{"n_layer": 16, "d_model": 128, "n_head": 2, "n_kv_head": 2, "head_dim": 64, "d_mlp": 512, "vocab_size": 857, "activation": "tanh_gelu", "norm": "rmsnorm", "norm_place": "pre", "norm_eps": 1e-05, "positions": "rope", "rope_base": 21900.0, "rope_fraction": 0.5, "qk_norm": false, "attn_scale": 0.125, "bias": "none", "tie_embeddings": true, "parallel_block": false, "init": "uniform", "init_std_qkv": 0.0412, "init_std_o": 0.0511, "init_std_up": 0.0589, "init_std_down": 0.0589, "optimizer": "adam_hyperball", "lr": 0.00535, "lr_mult_qkv": 0.4, "beta1": 0.9, "lr_head": 0.00715, "grad_clip": 1.0, "warmup_steps": 339, "schedule": "wsd", "decay_fraction": 1.0, "decay_shape": "linear", "final_lr_fraction": 0.05, "batch_tokens": 32768, "seq_len": 768, "doc_mask": true, "train_tokens": 225700000, "steps": 6888, "dataset": "wikipedia_en"}
Each number is 128 + 24 x the weight over its row's rms, rounded and kept within 0 to 255. Layers, rows and columns count from 0. Numbers have three digits each. The size before them is the row's rms in percent of the matrix's.

# layer 9 MLP up, 512x128, rms 0.059, rows 0-108, columns 0-127
099:123145132135124110162120181156092134129142146147134120154154141150149121110065119121151134116141095115157163103106082123120171111121120087185158102122126131123127121129124142127117150107129183136138080172112063109105127125126159102123137121113165138118160128162137154112153157109090098065113113135143123125119141158127116125124134163112131159158164116098150136100160143151168151109122
102:129136140120139131176104128118128094156123108180096116118137123069176155126115138124133126137090124136108147176094070142131118103156152121170120125119151091129137148143103121085132126087165155148129110137093118093137137091087145084098111158179124170110149138107132124130144093125128135121138133095099129129136141103130107175164093114117115108104118132072127134127098155135117115088146
117:151116111172117184143094148113115130154145154146167105111147119135134134107143179062136157139154108107137191088144092157158104146142139136101130115148162172099171114137125137125119119142126136089122140133149088129131133100094165135153082079121151107158155146109148096085108130144116106167144120147165112148120114133128082084125143121111141104129128129136149091133132129136119126127130
104:107128128135122146134115114114069081147118138122110116136083149138148117124090100129182137122124154092109143129110109129135112121119141102163173101145111119098114130103098081124112111130095117135166085155097121140096091122100129137100128124146129154089137123065122148133118150106128130128103117132096111116148082074141108143167159134143095150106142141144168133106131173123100098064140
086:107112136129134135176161154179110082154155143132111134136182157120138138129145128123150132138128165089104094147161075144121130118110131148129147130127071102134127127143123160101167170097120140118139162127120103060122091131159111095119103156125142119146180103146124115126169150133072109139151132112182137117108121124105118117162119116144082133111099146145120109122162141124098125128132
109:134126114113132107140102086116101079129148166153119109134105178126154101089090120123138146139154150069159222117103134132146097123141145116121124082152093107111094128138133131143134138093120142084107119148168099103103133124105133123121110116134142168137142110159123171104139178110143130114118125127128122143130168107102135138103148106116121130078181153102136116133116118111123145093117
086:169082132121160097118134075139129081172130146162147110117123170137136115159114118119128149116118160109106173125116125131185152096124168143145159165117170100078111153166122085115157109100151131157124141130140120119159127124145146130124153110176166127113105135139139111118144137167114127140154111110141105130120139144068117120121152109118153125127172147146150084141098099173153133123132
105:141108103113134143103090108121133121126130182116167110175108095116128108158088106150133178132172153113120128097155114133160114130158149142157175121138148118140096143156097116104170129108122155128118101114129107124140116136154168130187090150120134085149183128108147118112122122127113171108145125135170170138135124123147123153131109142115154105110145181079170115135102139151117131092134
085:080166106135141149138121168122100133142126086122108096115107134112157139163140082119127120127116085120148109090127098135130169137132151097131142108130158110102159117083122141170134140115106131162093153146147095118104137117109133108148068110129130139126131094046145131127111126094136140101126096161182151073140116147127099124146129158111177125128122122129149133120163104141105153162124
094:118134125148129115146141122111101144140132165178145153127101105140139114155073118121133129128107092114129102162121171148197139099117138159147176105121131118124164156129132126123170143154148161180113095156153077127137181134137086089096162103133146138150111146124184096134124127114173122129122138106122169142138154115161110104129124144116160113146136148087131119152110131158136160144131
118:155122119156109167142153154127124109147133147136151113097099126142105109078104128099139110093126111142132145115110114169104137142147149102135108129110158134071145157130143085119129147167109164147153085123121144096127165087103127102177123085116138133113133134113176147111156139162110163132121140104164118053115108100124126140122147132112111080152134137114152131145103124162101080090127
107:187131084156123152128102133123159132133152148142146101110132080088133064174096175114117139097129135110143150123123140131148144139132125175127124132087114127138137139152079115137131099147157123139117113128073168114116141103095146104138144099126141139095159108117132133075148103140096110123138170132143111090152138079140117135119150108101083145153135141157131109135142173111094155148132
098:134100100109145105168112076132075129164132113102162127116118159138123101096147124127107183094127130112058126103112136109135114121118126160077138111169132141146082161154128107101097120119140120140105133076157132122138164097142133082163103113124144094127121121129154122127086131125172118105144159164075111130124141109130089077119134097111117124111164111113107129115137128121123113116117
093:121148095103130102098093181161113116140148150143127130106102109123112102115130096132162139082131150161117142132101082113161141159105136096109155096171129148079143159106124146111104170135092095121111128126112116113151128146159119113099139112126163135114164115139145132088168188132161136102120144158112147145149096117089109103142152114139155128098124164164131146138116108131069114163128
088:128154136133115130167166126118136070122164136120080092145077160100129145113127184110152144123094081103089153136125092120172176163128115088137144093162127119123122103130106151091113132155156138149104176153133116142121110133145113145142132142145143127136140125162124141144100111110140155123123104132126108112117103136170112101188139138100125154110146135100129126105109104178091156153145
092:132117123115143159127142150118105109137163113115127118080142110115129147098094078131136101122082136123105114179106161139110107143187160108179126138145161111125150140167102114092136106101130093145116120155161142138105150143145138132131138090137116114097128123076150175163129154125124154112145077099096121107123129103159095173140120103116123095133146118082135155144166148130105121087107
099:117098113097104128116098129132142115137142141087115149115150144088109145125084104111146115073105074138139154161107156140132116118139171139176158111140106165161141151126084141103086117118148127123135147121137158072151089145111131146138113138152131083082102099125125109119136132110114122092112121150117167109108133102085122121138148118123121044094099129157141124096112132138141117102129
084:123170130117158140129119125112124150152119160146128089132124151123106162164111095138123144136097108137116157187121122147124154110122125134128124151126134120162115115159083117106149177106150169142147092166103170142146130099161158133156115129205100114092190099082126135134130124137073150107124140125105106155145142123138118109104086144111131153136191121138154142126141127137153145135144
101:153120115097137141115132102120175126161154108149155138163076130119109094116138127111131116128135111160112184121157121145170114123145083143118190112110140174157119151121164123108088114109122126106081097108097105129143113180137158136133106086118141159163121172123119131135183149127127165077139128130109166129155126103097094106129148134121104138145159105151141124114112120125151146107100
124:141110130160156131125121088088134116105111147115104117119116116068135111170143105102098138118106104135110130118106134136105156109135093130173106089116107162159138126142057123114166118160092141150131118112126112123132113071163169122171109110118138100123145164090138114154141151144120157165167070092136101092112105133143092124118133089145136126133152122128121132151118144136157136079122
093:162127108160178117150141130159118110138150118168151108102119184144100108117157110151155157107108139157138162078178179123139153154112086137141150130135152107157097144100117119098144139093111120139141122128150109142124121110133175151126100105124139119155119148117158132158108107080154099120153143135138095143110152162106115141160144144103086089167119148131158159125157138137118144074124
117:128099107166166096154128125157182130129122146144108085169143121103078114151124160108120114132154122145120105142115101130135090114118123179156198132110117144120097124131118122134158113160113163121122170103122074138133119094129084111140112139154123130163140128132142107145180151136136102144140076101131128143172094105101110166157132157129151134108111156132108145114112152163161123105113
110:107083138145099147135081122111108095114145118137153106149127105086128110139116168083126148133118167133051206152115140154119143110144108129145138114103117085107104128165084140126135117100168136118139130129112129126134097139123127153106118113163122136147147129167120120135092126133164155121132113116140169156147159135175124158137141134138158121137173175115118137104107129159168161096108
095:149133130120123159137122122111105112155197112154124135132120140085111144113126140161117156120106142127115145112101076125113172090104101152140114126136151155141123138118111111124125121091180165105138082092135100147124138115158158109157110100152145108137157156159149092107162154142127108097118139150152136120137136121069125101135167166144127132154153146141075144081142133111099082112169
095:119140129172092131148111098158071077128139122158163070134111136082123088129140119113132159116131100131112148126127085111124124117125150125090130151175079129172120148079090119158149117069128070130108115114148117135111126132129142139132128138128137116151149144116114124141137119134138137149141117107155136170119117166119118156116093115104106132109146159129122124072081144086107092134157
111:140120134132145177129106083121119088113154135111121145125139135126162145129127139124159136127113117112066170130122107186118127100146151128133126101143133128158150161161130091113162178100140164142166128086120146109126106123160170082133109175136164112127141102135088114171112142139155086107135112153115140123136133072118124156122123126122087106134105143105124103135077108106185125110132
095:114133120144120175124131128112149123125116115112107136124107108119135086154136128117156146149128131121132137167091061139106114132107091123164105127088105142106150130168084123151178149146152159106136159132131170120146141141123101108150095093137155110143142117127127154147117118147145134104113083109099147124104123101140121110111104152149089120147140174088171115097110119199161177116177
111:153118077118136136134080166143176170112125127138182136113116154123107088129147148096111100136121094104098161130149093130122110129155114129145142135151129131110103112163106131104125150144082124137083072122143104131124121135067105129112100131117136143103147136091132082163166135105080118095169121121101117112141126114133067147116116118121107122154156114150169111143117144128107110088135
110:120098141139152154158139108140147094151142153103097120176106151147120105095101127105133133154140103122108150132140121111172160115175131105094153117088121162175107133131104086126122122138104081144146142114132128137129115157177130127168134102115158095130102082147106139153137142114168146130180090134141130147148144105103115162150156139073118140146125148155128147091135128097125087080116
091:116153118168100134115128148145114104144114185122131107136125119136118123098132139131099143124156117127136146116141132128156198152122100156110121090128091134128161108147100176146162129141112136118091123104085108114132120091103083102115137089133159114176139128131108115149167153155098170124109144092129137142114125131199127120105168133113162115070185156114143150130100123121119124138100
094:087110104115141090140134128115087119185148121139122103109101119139156133131138084151155113105148104136150154108134143118134093127165121113126112144136141122063103100153136127131150112142110100140079103118132142128095163082153103129141114126133148109099108174096137126134188132141146107124140104130070106104144153145104098180114099122166176117149140155120154159171149139135110158134137
106:147095099185132136153096147159119110133119127151129128153096125114129100165124148077118138157121109126098113141157070132120137122144115140096132149088129130116097124159125173113181134115096120123147140083134087144130158104104144108184115114111119096132159164093113126156116133103113165139137140089111142136086124115157140093152124157125119126154130101121112150067087143128148162092118
094:136113125108129141144092140132126116190101106154129093091131191127110108092145094128134124162104187138147118105159133155167123075149159129110135118126056108095106154143119105162186157126133171156138090129101100084107116106118136137150114111102138158123106117137126121160146136177148134117148154145134125122135118119157114156110120141135160084147121131123121153101122114143115125104111
085:115126117084119127135151137185080142144106071140105132141168127120124135141105100169130111128164150111132127119124152096149142075168126115124162110144125127114133168150109128126160154104158099128107133124150138101114142061116159139129152149102146104153163119115142108133141145120150126148120126111152168123120153155104076127084086165097132116144075175110122114151108124141171134137149
089:177158134116111106133160124163114154151099139152093092140116139118129117134141092114132137139112089121103151082100118082082113119101158179100144159092160139120114114151137149132138120097125133143076121092110131138144148105148126151123124143106135130130107194130148167122113112111109151125167084136120121151165164134128060137142138158121156072125105155121157136156140137129103132135152
098:121112161143125154153086105116136122098141118099104126142149164145096144137126161152120181126142163159084112123149126111159122136129127152173159083170082101145127143114115143166151125130137135098096102146102060127113072105140089109124113128097150120147159115070116122106153148098121105137127157138117157129141103130124078137110168115106129109131104147129141145136122106110174107115107
084:113114147085124149128076133149111114140152123116141097113162175104159132116131112142138186154108080112113165128130147105142120133133155118163140134117117121147104151166139097087135155134135161156096108096147132149139158132176146136118120159127132110090159127131133136121093136125122072130131165154122139087139175146121131107150152148128095161155139169111150106071149121161081107141158
091:082103125109113115116119115156155127124133105145125122151124158122104115099107134182173151099093152164080171167131171110113117133150144100133143134120159164091151125144147140143094117114103169133138123139095146137094151116096130137163135114101125150143154089126121144140149163086062149105153104138126148102138119132080139152121129112118097096137113123151100172162137132166119127096155
104:135108063151081125115136142161111171155130105132141133139122104074135151167082103131125151113097141194143124144097077146171151105120102108149133105117099111124156186146138156133120125101100153109116126127134143129133114130059108124143092153129115136109132125099117149088133190133132168116130108152140120135114129126121117120127134108119116078109135115141160119115130159124113173108134
084:143119151106148120142149126157109133116134149145125091130125145154122138112153151149151149142123164103089146117132121108132130131133125142116117094145083081177147124131087106099118137131154096117121135143120121149112170135151135159147117147127110099111165175131175106098131126066091099070140143173126142145184145111152139088124116150152137128159155182081132145122110119157083095118120
110:168125107109145142132175099116110165117115108107121139162125093147149092121112137111137123121108108094117181113094103147163158076127120159098137103125118126141146126125139147107134189109141147097138150114117100109105148109134114108115088093091146124145160111101140131175163143126147121128134168097167169135140105133122120134134137128097189150138092125105122177166109109145127129076147
094:139117139148134149131115140152100098111116164097135098153111154157088120114137147138091153120128156113123108086091089124097099110111176142135119122113156135107138194148138147109125166111140177147133141111130104145146125151082137083090143139143146129117125132134133155144133087129140163143150159082144135106206105151167129153110125167110170143107158135125153159112112144158119136140137
109:110130112113153132135106159160070132111144122138124073151130109101132100149064145112134127143146104144159122155136102135156197137142154168136128120112141132147118168135132106119154155127161108135132104120118127090132140136156120169157112130131117116170154133098143177149115185135151135147115133125128181123149126124148157117122152152144078129124138143136125128076077155087134126100083
094:120173120116105084119137075138070128129128165133151105148159121132129123090127109100143145118125097099127076103102130142160102118123161147108120122152153161115083130168082086131115136132160089101145104169119158128147143152119114155163163100092121150164137115110117168150135143129129117104134094148100119097130139109105136144132128160123117129103191103131148143140091107143118147102094
118:102138105149142148107057139114109072133140158113148115116146089145135112138117152110139128099109135158158134139115114140180124127115156101165154134110160109139179124142107126120116154143145161119150125112128125111082118102133133131104100101161176086099101137153139094134092137118126141066105146102097162114108123121153094122190099142138112114119156155096135146114098158110150100129117
087:149120135110138105115139112151138170093096174119140095170127163099132114116135138110127121108121170167139157084132134139121206084113119089132113083095078132153159116140088141103133149134117142136111062140124164085131101128154108142113128125127134122082149117115136132103155121120118144105139124075139114111142139126139137128120111186116112121124129107106153117093144152158145085156120
110:164151141186088159134150128126123116149123134105171109206152162114143105119103150100084123130146077127143133113103144144115134109129152116112104152127101123164125146125161141103167187133165124145162097118130165104082130097144101144147082119146167119158140129126100149156115133130136126116158122134131120121089142143137102137125059151157093128097131124119145145112148137111117131118108
086:143108098122130137111119156158108123156130096174137117146091139111149092121146144171141142163118120129093094118073128143173125107110114102110146164134165108122158161161171112098095130154155126115174136130115146108122117125107152071138126145122118111151099072150167157097156124114160083179110132104088120136111131128137098104122119150120137141123115113094140182121130151128104128104141
106:160099147117132139170098158116125145116174147140130081146109134129122123157133144118137129140138118151072152153127134199134137123113144115109165075091074113105150134164160142140172090129108140117137148158096095127104098126140161155131072137163148124150150129124131125110127141143130153122141110126126143123155084127135125144132107122163115142072134100125195108130132130154092168135135
093:103116135163107153167136083157130131155136121130100116092131117116087138116128119123063122108135138136133141146099084130145123133131138152143118117130118150162112089118115163139140176101131140117147084140159111086157125067096135097137148086152104138104116150116151161123174126105145126094144151113141091108126162130124108098132098119117065124142149108104154132191130129152164109113155
099:122134083099130145107126073140102111113135099117096078090157129160107136113137163117120140122137123139093126116131094128155129086143098120107126112128112110141175102126116169090130112131088108121126143161129121162107169150137100133162123108190150105178115104105174120088113139158121109149129100131139154130093088099152109141146156157106127122127146145113112150101122145113179144082148
119:138121114150097144139132100111103091137129155119141118105137124125094142121119120108102134120148159122075098142137140145096132100137105162142172107107095167124156144104074129135121109110098097090137119156094092084109116132110154166148103169128167132082170162087145141142140126141082088165131105143091190134153108132141096124123132142105116086135118137112115124116124130088157147110114
091:132098147102142147160100129090103159141161085116134102083067118087126114129143166135124105131079064139118127122141122170139136099164137125139124120151114118154131125172115107113099088119148117147132162142129133112102158156131111124103137102090124140119109135123103087156151130136154138116161126131133136142167146146137144179135102191115099141114163141133079114159136148110101124153164
094:169109131122127124097124078052107137121138131177125125115158131153097140133137188136132132101159100133148110151141153161162126151120126129128135094179173091159088153150149122140144157111092151075112145089137127122121141107148166166123124101130137121156113095090103108180146150127131166110145139153117118135119140153078119115105153140113142150139135164134136123135113142150116141115097
095:135138152168155153114120132113129084121102137119138135171097163106115119152120107108146174142171158153123102116138153134147138095157155141125119124100162175133106117114120151149141153144056089122094146098152094116149098113120138132150129116115162148138158084154115109121151130148159133069132122090163144124099120117123152143119133135133149119124141171091125147144154160187152176129134
112:168124144157145164129103118079132144105170147113116134165032101118134063129142141094128114142124108110152124121147102162125137139142111140164159123124075113145134139142126089136149128150101167142102154097112115087106151113100176141136109122107165099147142136101141120091134122086108123131140089133167133114107066127107120129131089126135123119142109141117149134129140141122162139121131
094:169139143166103133139138135089106135131132132158132130161132108134165085110129085112118110125133132104127109074089116094126128129168119148116121124178097129124144171143145112091139147120132180126122098136121092117107109090095098129106151128161106117136168189130098145139110124139087145137145132141081136134096102108126141157097083137191137109132159156123128152133137150136155167138090
111:140160110132181141142126153129152097184168111139143137150118149130120098128160121104130115115131139183155131098110104142197166080184146147144141122132139131118120138134142126089143124144131198105163098080123124129125160138137097126129146129172141135122110164142089115131171152131152143106122144118108132130104124137098107139102115102174129132139096134112129125139092183117122158139150
113:176121121131109129106123128160110132106167130099161126156174136112116103130123140092129143105144122150129114124136120133144168128129105151123149139071133118095178118131088146074138184144107147106159082057114157132131108135093098144168134125120137081115082149148168099105136127145129147120154123135121154115123130133115126181129099151095127109113121150134143103144153177149154115144102
111:134139105104157128130103125164108118117141091129153116141113132147109162131110151138115170088110104121067153132110158147147118122143136140137161108134115159168081122101096123141136114103165106142145123070114080096140115094115120152126114129137121105125107149148152140144084166150147126115151118083163169148105103130159105101143078130120107079081117144115132122102084098151116142101157
107:121160163133126100141104105127132096114142149077142088135111170136180076104134149098115163146099144123123123123158157110110142107123136149107134149153139160126100168155124112126094108125146125133144115156097115090135108120123147146126107128169147163125102146105122124128141152121154113151146138153093161123154158111083148132122102128095156091104174158131162187135158117188110096134106
098:132112093134138119115123075169148149202130101088139117117109145145146130104130121126133131108101139105119136158133161135119124145097173122118125141167084121101079122110113065084147163116149101154142099146104145119087130114097098155113099133142113089124133119111102108146137158063112099162141116143140117131126173160138101152126105113130120123099113138122139109120138170094106151102115
117:180111103139098140104068124123127105119136147171179072133104118161103105151116128132161145119131097147127127121165111169160143109140093132136155120111139144067129132111148123143134138129127148083113117143098130143163155128106148159139129143144168096128154098102104145105151139109111103172148173143126164121126097080114136121151114127115171137134135129155189136101101152120119151124152
108:127082075151155120111074169121116128126110120078164132126122180105095108131145103091135148098121140146165143112159115116146091118126167108116140094128091175140124148142157147071118135148144112153127113098138140102116139137141106135132171120102154147126101102088146100134138122141090163118157155147088136134124115070117125119097127125106100099097115149130128133161155171120106119134132
086:141108138109168115109127144131154115159164130106120126115115141125088163100139122123128135087131143133105133110080100182135085127119127133095168105151159126121133106120153093083160138116092107119123128091152151129094139174131110123161160131196123134141154152089122166154152115123155135074116100137131128148125108082187090084115141129094134150156142134106120116138121141109103131103111
097:136134136114148103136142157122125131175132155135132110147132121162139097107114125124104117122129097160130169073124115090167157139112174152139105127120145149161136156125095115090138184138168111127109110095165103124088123105129157130113138123087191129110101161135157127093114128129167100161145080101137168094140154124157146163132141122111111116159150146118154157132088119109148120087133
098:174116154115118146110128110069140150117124117109110116105156135120092151108134122121142111092142080134128134132184136115081115146134117191126139136081124176161132114156120144130161169123107124129080138100160140059081112109117124160127091123090153146109141144095127148163178131102131133137147095145123115100146155110145114137140134102130114120127113102093110092145136104123124155115111
092:141140094120172130147134152140129099126155075151121109109160161141091112172141153171126123101152159107144117137129105181151116135126130138166173137151131124152139135102109138152117149124105121131122110129152135134124137172078149107136127123097175087136122113153167140146138166121136126125149125115071108112127123106150103087175107086140124069161154132097100152117144166114124160153140
105:092094115101102109140155074121119160140151180126141122112115075096109131151147123100100121123162137162123146113115138128089088126133114152146146116097094161151156121131129150129156111141104092112098148123079116057128093154118151099153119172145150131127124114117087143154152164120079151123132130166147163148134111109121109116140099175145111138099110137137158117149143139105111153113145
101:115107123116142130123095105122135077120141117139198144111126099143160090078138159137125146092118158159122113134088098119170113150148126140092111164105149127104171134105101090090137114147094175100122100137146115158123100093135140145137110100116178103143130146125121074114122153154112101124136140164132161126104109111127114093134072114145133126143121127137153137159134159113108106128081
104:136090110120157164155115114137149136079157136168131128158129102135112126144119133127137122113118120111138135093093131138147119148128115161157159101149111164119104079119085135141111129170164153142136125109145128114142093140155132139168133094135108122154154157110125086105130131079098148124114071117153108130122168132123110185116101141126094120119141200139103130110132166111133145069173
092:126137159113135121083174106115131144111109166109112106174092072097176130132109109145097144121114115145150143155100106140141152119133193151134139083099110143118128099115107186144151116082140141161173140093139131104150125108153125129112111162156161148118137159158158142105155128106103114113115104110123136128151128108181129115143093132112140110102164113132153118119119139143099149093158
091:148095115126125137134147116132118161144133114148129134111104154108093127136160096146140132113146134114164149123110127197141135132156141107160157110156138140130119113121131089092142095113123102101076139087152114103143156106181147157152161155076102133092155096084135153130160101115113134120172092158132104161150111105101129147108079126108142154134142139127171124148069129095106134127135
084:141100102125123141130178123095117116164152154142116086120155129129113132136098121135161145094138099118176150175086095109125127096122128112122187136109132096135101121146161152121127136130077136121153130143157160165125099086168090189084109114136159097143121119132157094153143119102142142096157103171093103145102145125142123154137154125150131087106122128123155112129154133152149133104126
120:136142147147126100125115024115132098157138126113109127182065150104118078141098099136099145123158102143117139150112146138164115119135119151138160127102120115117116147131173131126114131116143150110140091114100140116117183156104114113160104115130121090106102125126152094147130139078126148145119163144158167158130163107142076128152117107124145129152125144112084130123135116124134125103101
095:126108105079110118127139084138147124148118111100128133121159095122118108104088093102107161111110132146120116138144171136172107130118166119122137082151130121124094167133098129095141171092131197113142115190098144119162141153137088126134077126102131121115175097107144123131134141141147120101105129105108148137141080141115102149128094140127186142122127135137136157144120098162097144157120
086:124107107117170144162132100159118104164104170153103130100123103196131118120157174095120115140093110101127144113138127117146098125122146093126120132131138152096144121169101077129156120089143147115127112114111110109162115096095128124141113150157139135105118058092149124160134126102116137075114107115154126137129152141107086128175128168140188109110111109111098116145150113114129150144138
123:164141152172145122193121110106167116134158112143103113114084145106091123137102116140172144097119149150108126088110152153127149126108123148147150097110117154100122095144108115111132108127169140131120147118088080116122124106107140158113081146124135123097168072131140137109158119097144142114118122083118114153131079079122131120184142103114137096125126149103126167128132128165153145095147
104:096132128157103179165135118149125104110121140156128112162137169127117129108150148103137148156180123095158126129111112120143101075165149117135164142125114133128115158132137152061129127131065153113104090100134134103116147072136096132148125141117140104147162138137160104120184110168145141151155141128106134153149123130145111134124069140092130157127153124113116163113118133099128089121088
093:145133171119153124112069132180154099152132156094138116128134112109183102126135070107135190128140098107101113111130107132134160118137125084102185137157143102127118148125164113066125128113116133127102135137078100142125116136087135145096131135126129140138097115099103129109106110120117092124139129111134129094149158149175128091152107120134141135125124129128118140118128110173160156068137
103:142127104150093117151150115068138131102160146127111113117104137099114091128094126134127124072113092160103108137128092113102137126117141122138123118157141142153090146143093106107073123144114127102141142143092139134107142126119148170102110132162129158071124122107098152144147151109116114152138112112128113126103110066121120132127109151134098064103178125134086116154081122091098121088137
094:122131096134136156090097158090111158118145144134160108106112129098115121137129101081116122130139097130093147150127144149137118110105128168126169074129095106110123161120120134103153134130088135128164115098131087121149179149114129152154126149119114096173143132082146134128103162105109137098142154147201118103102122163087117102165115103108113143136158120123131105167145121128106144173167
118:137113091134149120125092147123147124098174142100170100146115123114099126123105126100130173118109135141145137145097136094175123133158145159125210095137141148088134125124120140140172120128153155121111122116144124129076116123120137155170121128182147119153173105081106134173107169135136130154103096128126139124145106116107118123168131110105145103114149114148174103131111164156096143124092
110:121094106111110160183140149076136135174155114108155146108084092100134122146094117102118085090114091109131126166134087162108142126162105144171134101100122152158067112113138134093103123107102149145085101139114131122144124136098164142148120100105139141087154166121156126151131106112099139136123111107126131135148110076144095124140111128111136131129142152138140095138104158164107133125095
101:143097130131115106123112132091112174133130135164089125092101109143108104112127109117171137132151150117114162084160150171090121155160128174125099148153143111134093153168109156098142129088154138109116148117097119117158134127089121159141137132114125104177097082113157129184141121178121099111142162138106109132086142108152125100128137111124143119124136106136158142156094139145143135080160
108:109078088161129146147082109142128129142142083125147139108101133064130096138150176102134091109091110104130139098117091152146144162141117131171173091149095133132130110118123138106103111120079154083099133125098123126100145132113120114131157109143164114071098152080125136176124160106137101149135129100130111129121130146118154138167125122116103143145101146141151103156120156107123112125155
096:159124147149109143162115125138071101136113158179167083122102120108170140146130086122117089137156148126110135100114131149113121114145126136095146096134112127119086133122104135133084132090145133153140105117107109086140135155156174086149124147121156114127127100120092121083112125107179130126103110111123112091158135143127116122123164131148110139149144122106136121086049147101156087136148
097:153083105136143114131122103160143145138161112122146136109139160117133119158153109147161129133150161117106112157125115085104148131110138131127110109159088151129092115151117139157146165117111117126097161160112088088165133088117169128130084135125138147170140129092104173154155123096090159139163142131100109137128138105150116088117120158146111112128144128114147176151099094075104086081133
106:128140130143096109098127126095137102153134134127164092146156170108116118119109154080144154101115103163147166171126116177084104103130117127106118149145116151101166125155128089130066141089126133103128131137140132118120158138109131131084138149142178160090119125100130179115113131135093166150131087115127191126103143138142121115114104144121137105097172137129156144126153150140113167133101
112:119091102157153130133095111132146145136125140116127113114126148129132088125114124101068146138111118104079133120096136138106121141148073119099111130187149135105118138107090081130114122155141167124155128126133074098142125086148125102170137108085156106130162120135152128132165148124131103115122133121094118147143142095133116108132084163144116119134162157095116182095098114180126110075134
087:133132091169095126111141137138126157141145146135121144148078121114130151137105119125106104164097132136100106069137130144103130090128129144140122103116103101085127148126128104132076135140133156098150119172136116120161077152165146070133088085169114099134148122131168093132141182143188143088100158120145115125165127125144130170133132150115116091130113162106105115116101123120127117117136
119:125125145120121121149104092093102079111097142109117091133144152120134132113158183124173159108095121132134099131075101102175144118112145142117148088117133166144117159131112123148129155113176141109127129073127142051093111117179080155122077114125111134153140134133152152143117165136139153124133132094100146106134107114145149166161154152143154127112131120105128148124141117116145136126100
103:133115116102133120115100137117105115192159177087108118133111126109149149125114113131165137116119144175149107131139131136134125092109145123139153126156120140108130136156109139086180122071084063146127125095125153128141095126171111146121122128160150152145110067117131140126111190133127141130115156125151114151161171086136112135134110148116146098109116134107142143161061140148121143114143
106:113157130145084100149103161107116140142111129118134131103138139135127127119109130123147125126092114120135125146134137135159118117134135144177086123138054132132118107128110123108099120081108119099101142098061128131079145120119085096153099172114144108145123103093141128122162129120175128141163104127131128096090154108103088137107144177088102085126137158096100173108114115144135121143171
107:142063113111165118142150159110131123182176132097104118112162119178130119147119062114152137110133121071166121180156114126125128132166135157102110099132088120110128124133097123126122123082150145108106121143097121122159147096138098117128114079142129148133143103134132155127139124129093127131128129145102142109161112102101112105163116100145137081111115129123109164106145115129116117075171
089:123107115131143126113093136134114152178133116124157104178150117143153123127118100149111119114086132128105149120123145108091171192144164137108120151120154130167141111107103125125126160132094134124158152154092092131131094106118101141149076094121110098099114121132164083157104141107148113099153103142123136102076148089095136094154161092121142137119143140142112161174136119137162091106147
097:134140115104150140130082091092113092132119131097119161152117151128120138145131100158151140133140093096141138165101146146184121155134149120140155104151168114160147112176109137126132117135107111116137123109171073108128129130169120124145067160155143137155099109106121118101116145113171144166139124122070146138139157107100133137154117150109134126087155120086080142146127147143163078126126
099:177095114084144146138153092099167126149165130116101117194101148136130095148128094150116149116122132134112140085110119170126112099152128125144117107131139157149084126131109104135120103158120115183106147114147135118153159176182121119125156107114126126109118155110131157139134114101126139117137053159123130121155117161142110145112122175122143159117086130128139132075149123140140095099143
094:115105153121101169090095098147100108102107118106141148106140140123121125163139113121114161133089160136109109099103117129157153096194126113139161113164102103139149146147116109112084140168100114136127171142125138151125127075184106107122124124169114128130117152140162119133109113116206163090148087129167153130118106124130131124140103121153101106106123146112136159148102150103135154110150
088:131123137107145120091080122079101137152114114135137101136136130114071172142108084125132106109116101152109130111104109172110151153101155145109107100105118129098172144159117172153147129121130111128129106138134106124115127147177139167104159182164107144120139155077116168157125129170132134135134112142084149121165100130130118153171135080118121126103148091096124134153123129153089120145146
103:161117114161160150128114136139106141159155153115152118098134153135129109118096142101111081081072156134116141140144143158108135147125135141137104142137099156168154137132107136097148158079110111120143066108118147129072162114164144147132119087160161118095154111103108150109090153130145142171139146126118125093114108144102139158152141098129088093135097138094116154139134119157098108161147
090:134138102131138138106107126085110102185176108134120140135140156126114156141124171151174115121164140116171129155078094116157117114140125110123194093144152088138148104107151121103139109143126201164154116087122107109110146119158120134094132120155163139120133168105152145118118135172181105118138124113093140119131114091097105132158142151141109123126147114125129130121119111142130162086139
106:139095133125085135132148127156191130147122118103113073114149140091106155163100115119147182115123136185132117149114111140125155098155124109108099117125155157126105140152146142134151144082142126106079130132061155088136152103150127101163125144155126092106147110131116149115101142076127143107124114170157103091149142102120117094122126114109106108119129161137115121101139107103132181135124
101:131135123144082180100119099124117124126122114129121126103110046124139125171137166129140117138148139156163141114069126139161155088125137138156128115170074162113125134158142101157138139108105120118153144133101156107108112151134110100137097153106155160131167107110126124144100079092148121087152084127099097121162109126120092113117143159104076108106106125111155125100119126138121126135126
081:094135135121122173145078197124099118148114121138097139112093173164142120150138148135135142118118133164100148156138145145141091114155133126139146137126171130154144153137125118148125078125139128121156108131090145134156151129118099135125057149109167129172168108116131110139109115154158175087100098088119116135093155130127116151126151132136102120164154151128096137161147154145112117100082
092:153141163101101124137107105088106115083139127131132082154117109158125145130164101108138116103110169112081136152140159167135159128151140153141115144099113126170142118114104129114113103158117104110163097128144135132148069129094120121127099177130090098105143105137141174169088134124135159114123139112101127102115145085120116121172104112156097111108143154134150094124169102148139162130086
094:148122103162136134129067149129136167133139181135110140133163126084163129130169117112112145103076120101126156138110137158112111144144095110137144062113155120108131165143101103134150165126125145116116079151141124152134135087111151148127162126148109149119114092101123156117159148180125122139112117093059108147122136112164108123122105118128091115098126114134146138118138153161141096080122
081:170155143102129120144105134142051115134127139103129121130146131132157116146115172097165111159112103129140159129136105198110116155117101152116178125140139096132143171133143105139097152137121165097116155139104160121115157127126111139116103097148131127112086144065131163148110118077143123092101158145157119136139102131114132114118129116140087160144136101102179120139119147144100149118166
086:147146099132148176127123121126172117157120107133124140141098137105143116158098070154144125112127142131140118105097106142116126127178110100126176116129138136163150101140148133062150088111106152164117104105160127094075112092080128105134148167128174138124139186150175182142087120115130140118112106136122105126150103133147129173131112124126123145126142132113108111159108143103138108129155